From a checkpoint of a small transformer trained on Wikipedia: MLP 320 SwiGLU, vocabulary 1088.
Each number is 500 + 40 x the weight over its row's rms, rounded and kept within 0 to 999. Layers, rows and columns count from 0. Numbers have three digits each. The size before them is the row's rms in percent of the matrix's.

# up: layer 2 MLP up, 320x128, rms 0.11, rows 280-310, columns 64-127
# down: layer 2 MLP down (transposed), 320x128, rms 0.101, rows 280-310, columns 64-127
# gate: layer 2 MLP gate, 320x128, rms 0.113, rows 281-311, columns 64-127
up280 111:481483552539537474511551542430511615469462482534518533481515510490527549565523451494490509509466537450549498487563534476509484510524486481448479467598578514550493464535513472465528525469512415
down280 104:503525463524527454475521461613498428585513511451497497482490445538491384459515519525466460485532484503487587519442520494534521470509514492558495549464469506467475498395476468511537484486422540
gate281 100:464505549536503474585449491422524519502508450538537474503491540503495515525581468441505424525528493528448533461552522548492482522501509524535569512492557459503522516461551453470500497470424405
up281 107:515539527479556542516531469502498522421547551618545442492437520516524545440520511529391524523428541510499463481476470479537506578484561531448518524496467471542471466593450487552505510472553485
down281 102:470487506474518432548532509515481475507553497475615503480494470483463514542538539448478520527467415501484364487547492476514456465409499491515549454537515472478384508439478477520518495512441422
gate282 098:487487438513594558586542455513484528556494447452562525551538459517526540545557516528506505529537526456498526539544546555512485492480524494472502398497537435535524459467529453508461512536510415
up282 099:484606489485486563567528533496501535540594532487464489481433480436444464480492494485517548487447436451488499513441589508495541531541540428515458482529555451511477503481510466535507509533545504
down282 098:479485441506479506570529557497495530431393497496517529442535509497510527496545546485559491443440552518548533463571504512428547516465543578500443497530544512466519522473578451502483408470557489
gate283 103:445559486568580530513454514506478513544492418491568478523480555561557487534492494474551467460587489501539494490534510460462414428509458522502484486459536487452467534489460468441531556533465517
up283 106:526488516479494497483474506493553536496491473507494536480514468521536539541493455515508494489462600508448578477494452552531549478550499499506477509509487478511491517485483537500495469451546464
down283 104:520508545468516518565544494473491466478577565451513508540418511537470543507542471480446502467512504463504480525426575493465436492544573476447461517515575491527455527492492542436509536469493457
gate284 094:418548510509546523523490471555555498459470449475517405500436552564545442548527474521530487449483516484552491489506482517509440484510475456536558515497517462492580467480426449458503521451498488
up284 091:482495531552441530541522458469466537584542510525481450499444446468470515493475463464471486507523408557417480571542499454509502549507475560494575561519470520426512425546531473426512474482494378
down284 096:516538575492461489407530458480453526522553472487441509523462446518488587465498509550478438520538425410501484490562550402603496489493520567538508495521532456481487538519472537495478464436609471
gate285 096:500480516544553523482509485529485503570480545448543485495513464508467485437491544490541472495461503518545435544500537512424402445516494517449487465494522552436507493428514416508488445480471533
up285 098:440473527506503495536539411517515499455524530494435540474512575450550512510520523533485510517543498458564570526505464566518491461509486460541481587501487518482453549588502449497471403438570550
down285 098:502552432545498498543530483495463474527448561512456470549502583535483506506531479437548467479532555486514511529490488460421480505518461454441561498457506457496558595519440540465500551533459458
gate286 096:466462494503521547558509491507419521524467505498515502462461531570480494481533409472529449488405515480461524547429524422519555560533459441471501500517430541409430493521530483450459522436515546
up286 100:484474523460440571554490437538550488456551508437518544461529487501450467410565515483504459509499454459513527461491453495505496493497528546463550579521432518458464524531510463588481507516392501
down286 101:546514437489539543530574480461509487526520548538482543553505514507439522469455466514546435552441422531438474465526540507527473526504515474487454524496524531412464487461482501465548496522475470
gate287 102:470515493431414505502469474464516507534481454520497409421433557503501518481465509452485501438442530547488464467487547515458483473504459509530487458498454540522416465503506527519490460569531534
up287 103:529413484449472518540431469430455521504492531404544516480469496538462495514554570458504441462382521510521502487524457526546498471499462538467518429496481448514493521485525557489529474523495478
down287 104:486583491560521565477514516488489470611483529516515488450505564519495494490481460497455456430508593531501566398469470553547535463541490518462501514478497532507604425535461474552487476506461523
gate288 100:485496524419510499490491466534480440458414464480531418559531503470404472556440558469520525478571505521528455505539525486472380506515549513481524495537497465457491433432477421540501433490436476
up288 100:458497495497557513509527508527450515483448486463533467460500549499499465540478507469485412500512519482525495455529467591485519512488533530555505514515422538514576546523493484528562580460519457
down288 102:502500539430495484534482520517498490554527479436501453598582480497496499501497498485488482472493458540580425504485514540453481516559439533538500489478493420512525583508476499620549458480508535
gate289 089:442448499426515538468518463522484466447535518473506544459537490479518477512453388461503454454471505486462503504481525506534582485426524535529452472524536534488541491505459521604491447436505506
up289 090:522438519549495499408567502516464504512482526516478526539511523494529557540456565483477521580487464453454572437544475507515530416535478505436471508530458539497475463466480485501515595550474524
down289 091:443491468515514518539486481485536534504476515501509499472513532490492552618505507515444563490478540452561375481476512508485474548507466495470561486481488486457412529520545552366456532576481514
gate290 094:492507452493468455509513466532567486498482479531498486588545485453399512508486459412470468534532568507511509479465450467532517463469515533511513486466533399535520448463462489556525550398512491
up290 099:513548528470462464461525501478456451501575569587507482552508510559490496489525506441530389434516504554498490467540491493445520475496520440523464490462548510491512581539495487471533473576537490
down290 100:478498486537515600465581494455555495494473423495519532483489549456475479457448479530514529527462459539526443500424569489578523515493548519492501509512523513562510533504500496494440389456547505
gate291 104:464546606515501514524525473580507486478498488541477528540458469461500479479534489428460511535546539484555448474560542512522488473525528591490483354465538512495474570495520516443483535501532495
up291 105:452549498503520500466445544520555530521539498507466534510550477445497527499453529547537555433537450566482557481539481491569465512550508492499489506505521411488497539443410432526525427569500547
down291 101:479487460446517517504559531475499534547499601503505527461517454478500546510467534520529450467576440474502578483498493500562460578444563497521459464519481504557517477577490491542521422560514503
gate292 097:515467523555505514552444483481538552463477518487491456518457460403428498525541519394525481484512558427454498597566522556502530439500531556489518538413540504499520495452450494551460538491513492
up292 101:493489429424565545544494514423529526471475483462443498457443494525518440424500476487557512438491476542446542551496506465520472451510649577483453469561534540598457523544496457520527526445488446
down292 106:488487507500488537453466409485572567497484515434453452453480473500523517505544415509512516500547466475537526519570523512519484425466559469455493480561488484481566532547483485449490457426468512
gate293 095:512497557491550498540501508499463519531525469439525457529407520470513442453556447619496514508513470436528506463451612511564449523505475498588515486498509491450379548533531518539538527472473497
up293 104:431535496477512502540529423446509540531514536491496518463465524534518527514402477476501510497538596468473510456512522492425506479550526486485526567511514533533522554470506534502498560431510460
down293 103:539519502466550479486545536591540627504546468565575485484446508560499523508473503529593542550575440498499458553479544497423510527467529486452519507507482493524446525477472526495596506493466580
gate294 098:551438462499538500478521492538506544474463520536536497487514555452530487485514463575496499486599517543496460462453540479481461474501407530435462500484577545482515562578457478532472484448425510
up294 101:541468545525496542494451531505524522481497447448451527498536506512484534538563482504525572491478527525497514475524522458450534461410537590450449517484493569464495543464564527524453457455527543
down294 102:533543503539502510474469490553529484542436485480421458507464481499485475514457550523471479500486460441487505498541448541517511464434505559506564572473532460535510458525414459495460556545479463
gate295 097:509448524519492490443538427493513576483476451530558523544490556502518509525496504545531507398447527431483551510507526540534478506513471496467477455604530547497434519541499402515496464499473398
up295 098:509521456483462499492524499520517492592435475533486520561544588429498480545523530451471497499506486434484527542499518537525585455556500566506473481508477482501483479527467446574486510446504501
down295 102:492469490513483506541487559503504508441427545478511524466483448541469608504470569590458523455518493516554401517476498521491516534443559540518494541573460556539474427432559477520481473586466468
gate296 108:503527483520410514505440469474593568561514536466497520464468438513425562498563451512523555490550508465500460517523530542481479503421494490579566485460529483547548492453485455498504469579473529
up296 109:464527529495489527548513415544459474508513510519509495496396543544538458437496528485456556443480491544454399484450520502457488492519511387471501478452520479495518488548490452482571494495486506
down296 109:500531547521503466570501553485466500480508519488557484502473562536520485486534541545501484481529426615483372503374482566491478510522521477481547456530498547433605414489494508512465559504485441
gate297 107:566504512519600437568493471500444499500489552559433465539522531504516460485491524491521455420478597465545472497555476489420462501522472523519495467511582506550527474487515492576536508532502417
up297 097:508505526485494471510508430541501475495477512429516517493444504401484482449459487476468496541502551522580519554484510527471475512553529507504427563430481514457533494477554552446410410454556551
down297 105:463496468492500500496448518549524515557553506516499514452493451459458520555520451410542504593472493556585453516394454444500566590435457471505496505470474531502446551478530468451513475503534506
gate298 110:500574533548511430508536456499516509532597547462412474494438502516553547491497543570512542528507626506533482474547419540489530458514537486496512513499486499497472475424461486501596447495508500
up298 099:450543556538509501533496519470481477448543480488541502460544465562510528568567550502547496502418483479478487471501558432527511510478517479498437466493506456494559467527495501507502491495510480
down298 099:463578507582505469549451486565531536407446520515489462470464487418494515511458486553462506560508481517500461455448424409463493479427539538447520501537488551550513540530551453582493476502498485
gate299 102:460575522524465511505557458504560485532574545451510477584493526443488570502552458469512542539547560492519488505470464507591471534505529493521547559500563534447494559500436507508459464519524523
up299 098:469486484434553487473520499566564479510461466556469524474503530504422536463486457505476505545545510525531525522554495541564541453516536493516524412521545463503512557522497518456520487517533442
down299 097:489488463470483564499516551539516411508462475528448520458492605573493549514442529446554490579517443517511469464475507461485475476545498558490487397516607495501498469520487502487446445514456537
gate300 092:577520541524485478470510524578539473470545468543488525504581479507513536605538516561533497433477486470559465496509504506488433437520506519454482524456503474543483467549461541469466517503439547
up300 093:527476516582489443415523456427503559522500530509482468435524474499556469522513502515553509479495493515478489504505560492430559466533436498449485520543521543454451536526495537455501494495522549
down300 097:495506531500417519508516506496508429445443462480525495548442495493509535456474527474525458450477566517482477496572520515467491501477510419478503513498482497441449476545511460507491528453557535
gate301 107:464519523559515517491430490531457519485500438480491479539540428476536520511449496510482537417512492527604506547466447498467521580522537486476507487581511483525514519484426560569488478476490488
up301 102:483548469451507474505462489522483472504500476501509522524505461579566489475456578422487470535469521515488506498476505593467531460454469499491548491497487528575459557537510468433436538584495563
down301 099:504524463587506469520524534457503520482521520486481507434523458443598495527522509524529542449501453446471434493511470526525463492484473489435547534452527520369495498504560508480485519511490491
gate302 102:486458497505476473516480500498514556455578478477505501511540474453436487493535475507492490461506548470554491510517434523522487550484457525474505496474516445470500462492422503544509539468494508
up302 101:482445465516423537511537463507486538526525502477441543503527500474476438507484530542532428448554556502522470535555528440515448457469469491525508497432468464446502455524513491434465530517521497
down302 099:525553517481552479500495517422448447502520490520484513518527470541470483468545499472534446482498530477446607555475521494495504451494462518525458439495491505430523481514533452552559494441544481
gate303 101:523538561501526482565492478445546508459519459457494484549577490560568499511497580502530508545438531540525542537541575530487451515382511441517458504531487547511445485509582559508469490514409492
up303 105:531488489550562561518505453506533503434491465511494511532454536498495530486469488557452562584467551543544423557497468527506439509422416473546515474548495473432452492513555516577468479567587464
down303 105:501581490497529530477550525439494486539516516502505491539575486494590488445576537495492522532490410523482518461447583528494518558458507521529494469520517532508469548546414530442547506460397570
gate304 102:448423509462569483543446461478479471526425479505499501490480509541527475476497502469573455468515521544552469509521496542540451493573510479489541466448504532467548448490486591506528501492532362
up304 099:501472455522459456549570553492469501478508490487497417483513477490516457483513520526528446484563454560417562513534514498544466471408537555479463478554487555495507479453556454523543518414478481
down304 104:489533518444482462477453490466500500529567535461563548549506547495459542537548505551439504530487524519495597497419487565510476485550506572483513488526571491464466533550455482515540481533436546
gate305 102:518442509395498551491590518525589444508468493579498498495550489474476521473486508488494528458479503471420465481489511469488518488540516510484487472447542471473479417488558481543486462473508509
up305 103:481498489523490520489566481482469525444451469483456558439461565486467500486526491509457584552532435444593535552554445515502470472506542545432482565502439503552518519472521544510456523513478499
down305 102:570528510453500484466518497509462555435483501575462478484453542493548524448504448456490536500551478473556567494530557429523514503485467470500492553536524473580459596519555549461513524541431487
gate306 103:464491474454546468579486447424487454519555438543554437561419609463584543527484464474458539455515489487541471487507510563492488493455462507543567527491505506484475537504523520511532471502439463
up306 106:538538464470612490513472524449529502530497508516562453546468540424471511497480504511478443404519499406507499451493485566546492503447430544560508543532494470522550511501505506467496509479459494
down306 099:542510435509504474516507485519539595559461511445558548445503475463530564506476587509448474546522514537539580526509503550495519533439484506475560521520448543519504501486522472497490487543585541
gate307 104:517468480501466481506494481526548509473535526490456442479497521457490513450481549577469480412445455469521495513552503518453430501521542481470608425571507520456466437552552435545466452433461515
up307 103:485591511465497481471455469482483461490513487520466537544451556513448516464462564449481536544430538466533470440529540486440457481460564499566534445511526459453548544537462534456534504506534556
down307 100:519515499421483456484437513540469498519508514551482552509435493458520575534494549508466501486491507419554515521479517569403488428502442542422461460465519504532457471465417457441577509486571492
gate308 098:542510495550454427531417540544483491466440485529477485428509541550493500496446501499456440564458488470517456420600542511529508531510574499420532503479447505485547441503514445448459455493471514
up308 100:506548511568508466488525534472438480508467474517501526487514509570519485493519506496410483506562478479462514509614567494528488539510540550558490537517498562415527464499493412572512475523531480
down308 092:470476459502473483465509549512523541504479563489520527507518459485525500543520466531490493515540476521578708492548445552529471455457522477540471476515478546465431469535525490485492474543536509
gate309 110:514560461523517456521524447494504505557495499471544503607477494511521487507462464537464468497479530553490423511480494465398539454509498481537550497499527497574519448528529488497496509517424430
up309 105:509520470425548471464478467515521528515461497433404532490579538433494455487556506502545514462506519540428516524447519531454469537509421477471525513470493455485477551443471518483524460547491540
down309 107:510451496458486520467459530419531531531426527479453498464559490468492418509529551530528489539489419523380589523522471553416500590491533459512570595509525512464477523501483435499481439491466522
gate310 095:492485532445485509474513445583483444479530574531461520468554440469561489501502496484504490486498478451497483534540493520510546514568509535559544500473500528450532482553482504510509424516534430
up310 099:495495473510417494520483445478467553526444444484496492446541535432432504428536479519486557455498475494477591517492477550489486555436513485492454543458517519516480448591525484558559495462519564
down310 100:450544508507511580539561552419465519452482499535528509502485547491406470439501467533519457437563466514452501562525470483461521500531530533513497577529526472546571484489451464512525522551520504
gate311 109:524506559539444482544488498544487485456447503473505419533432460577533519512497480472506498539513527498559549478482452516563447542507479505569537532509459459421539488452539529544542570512481501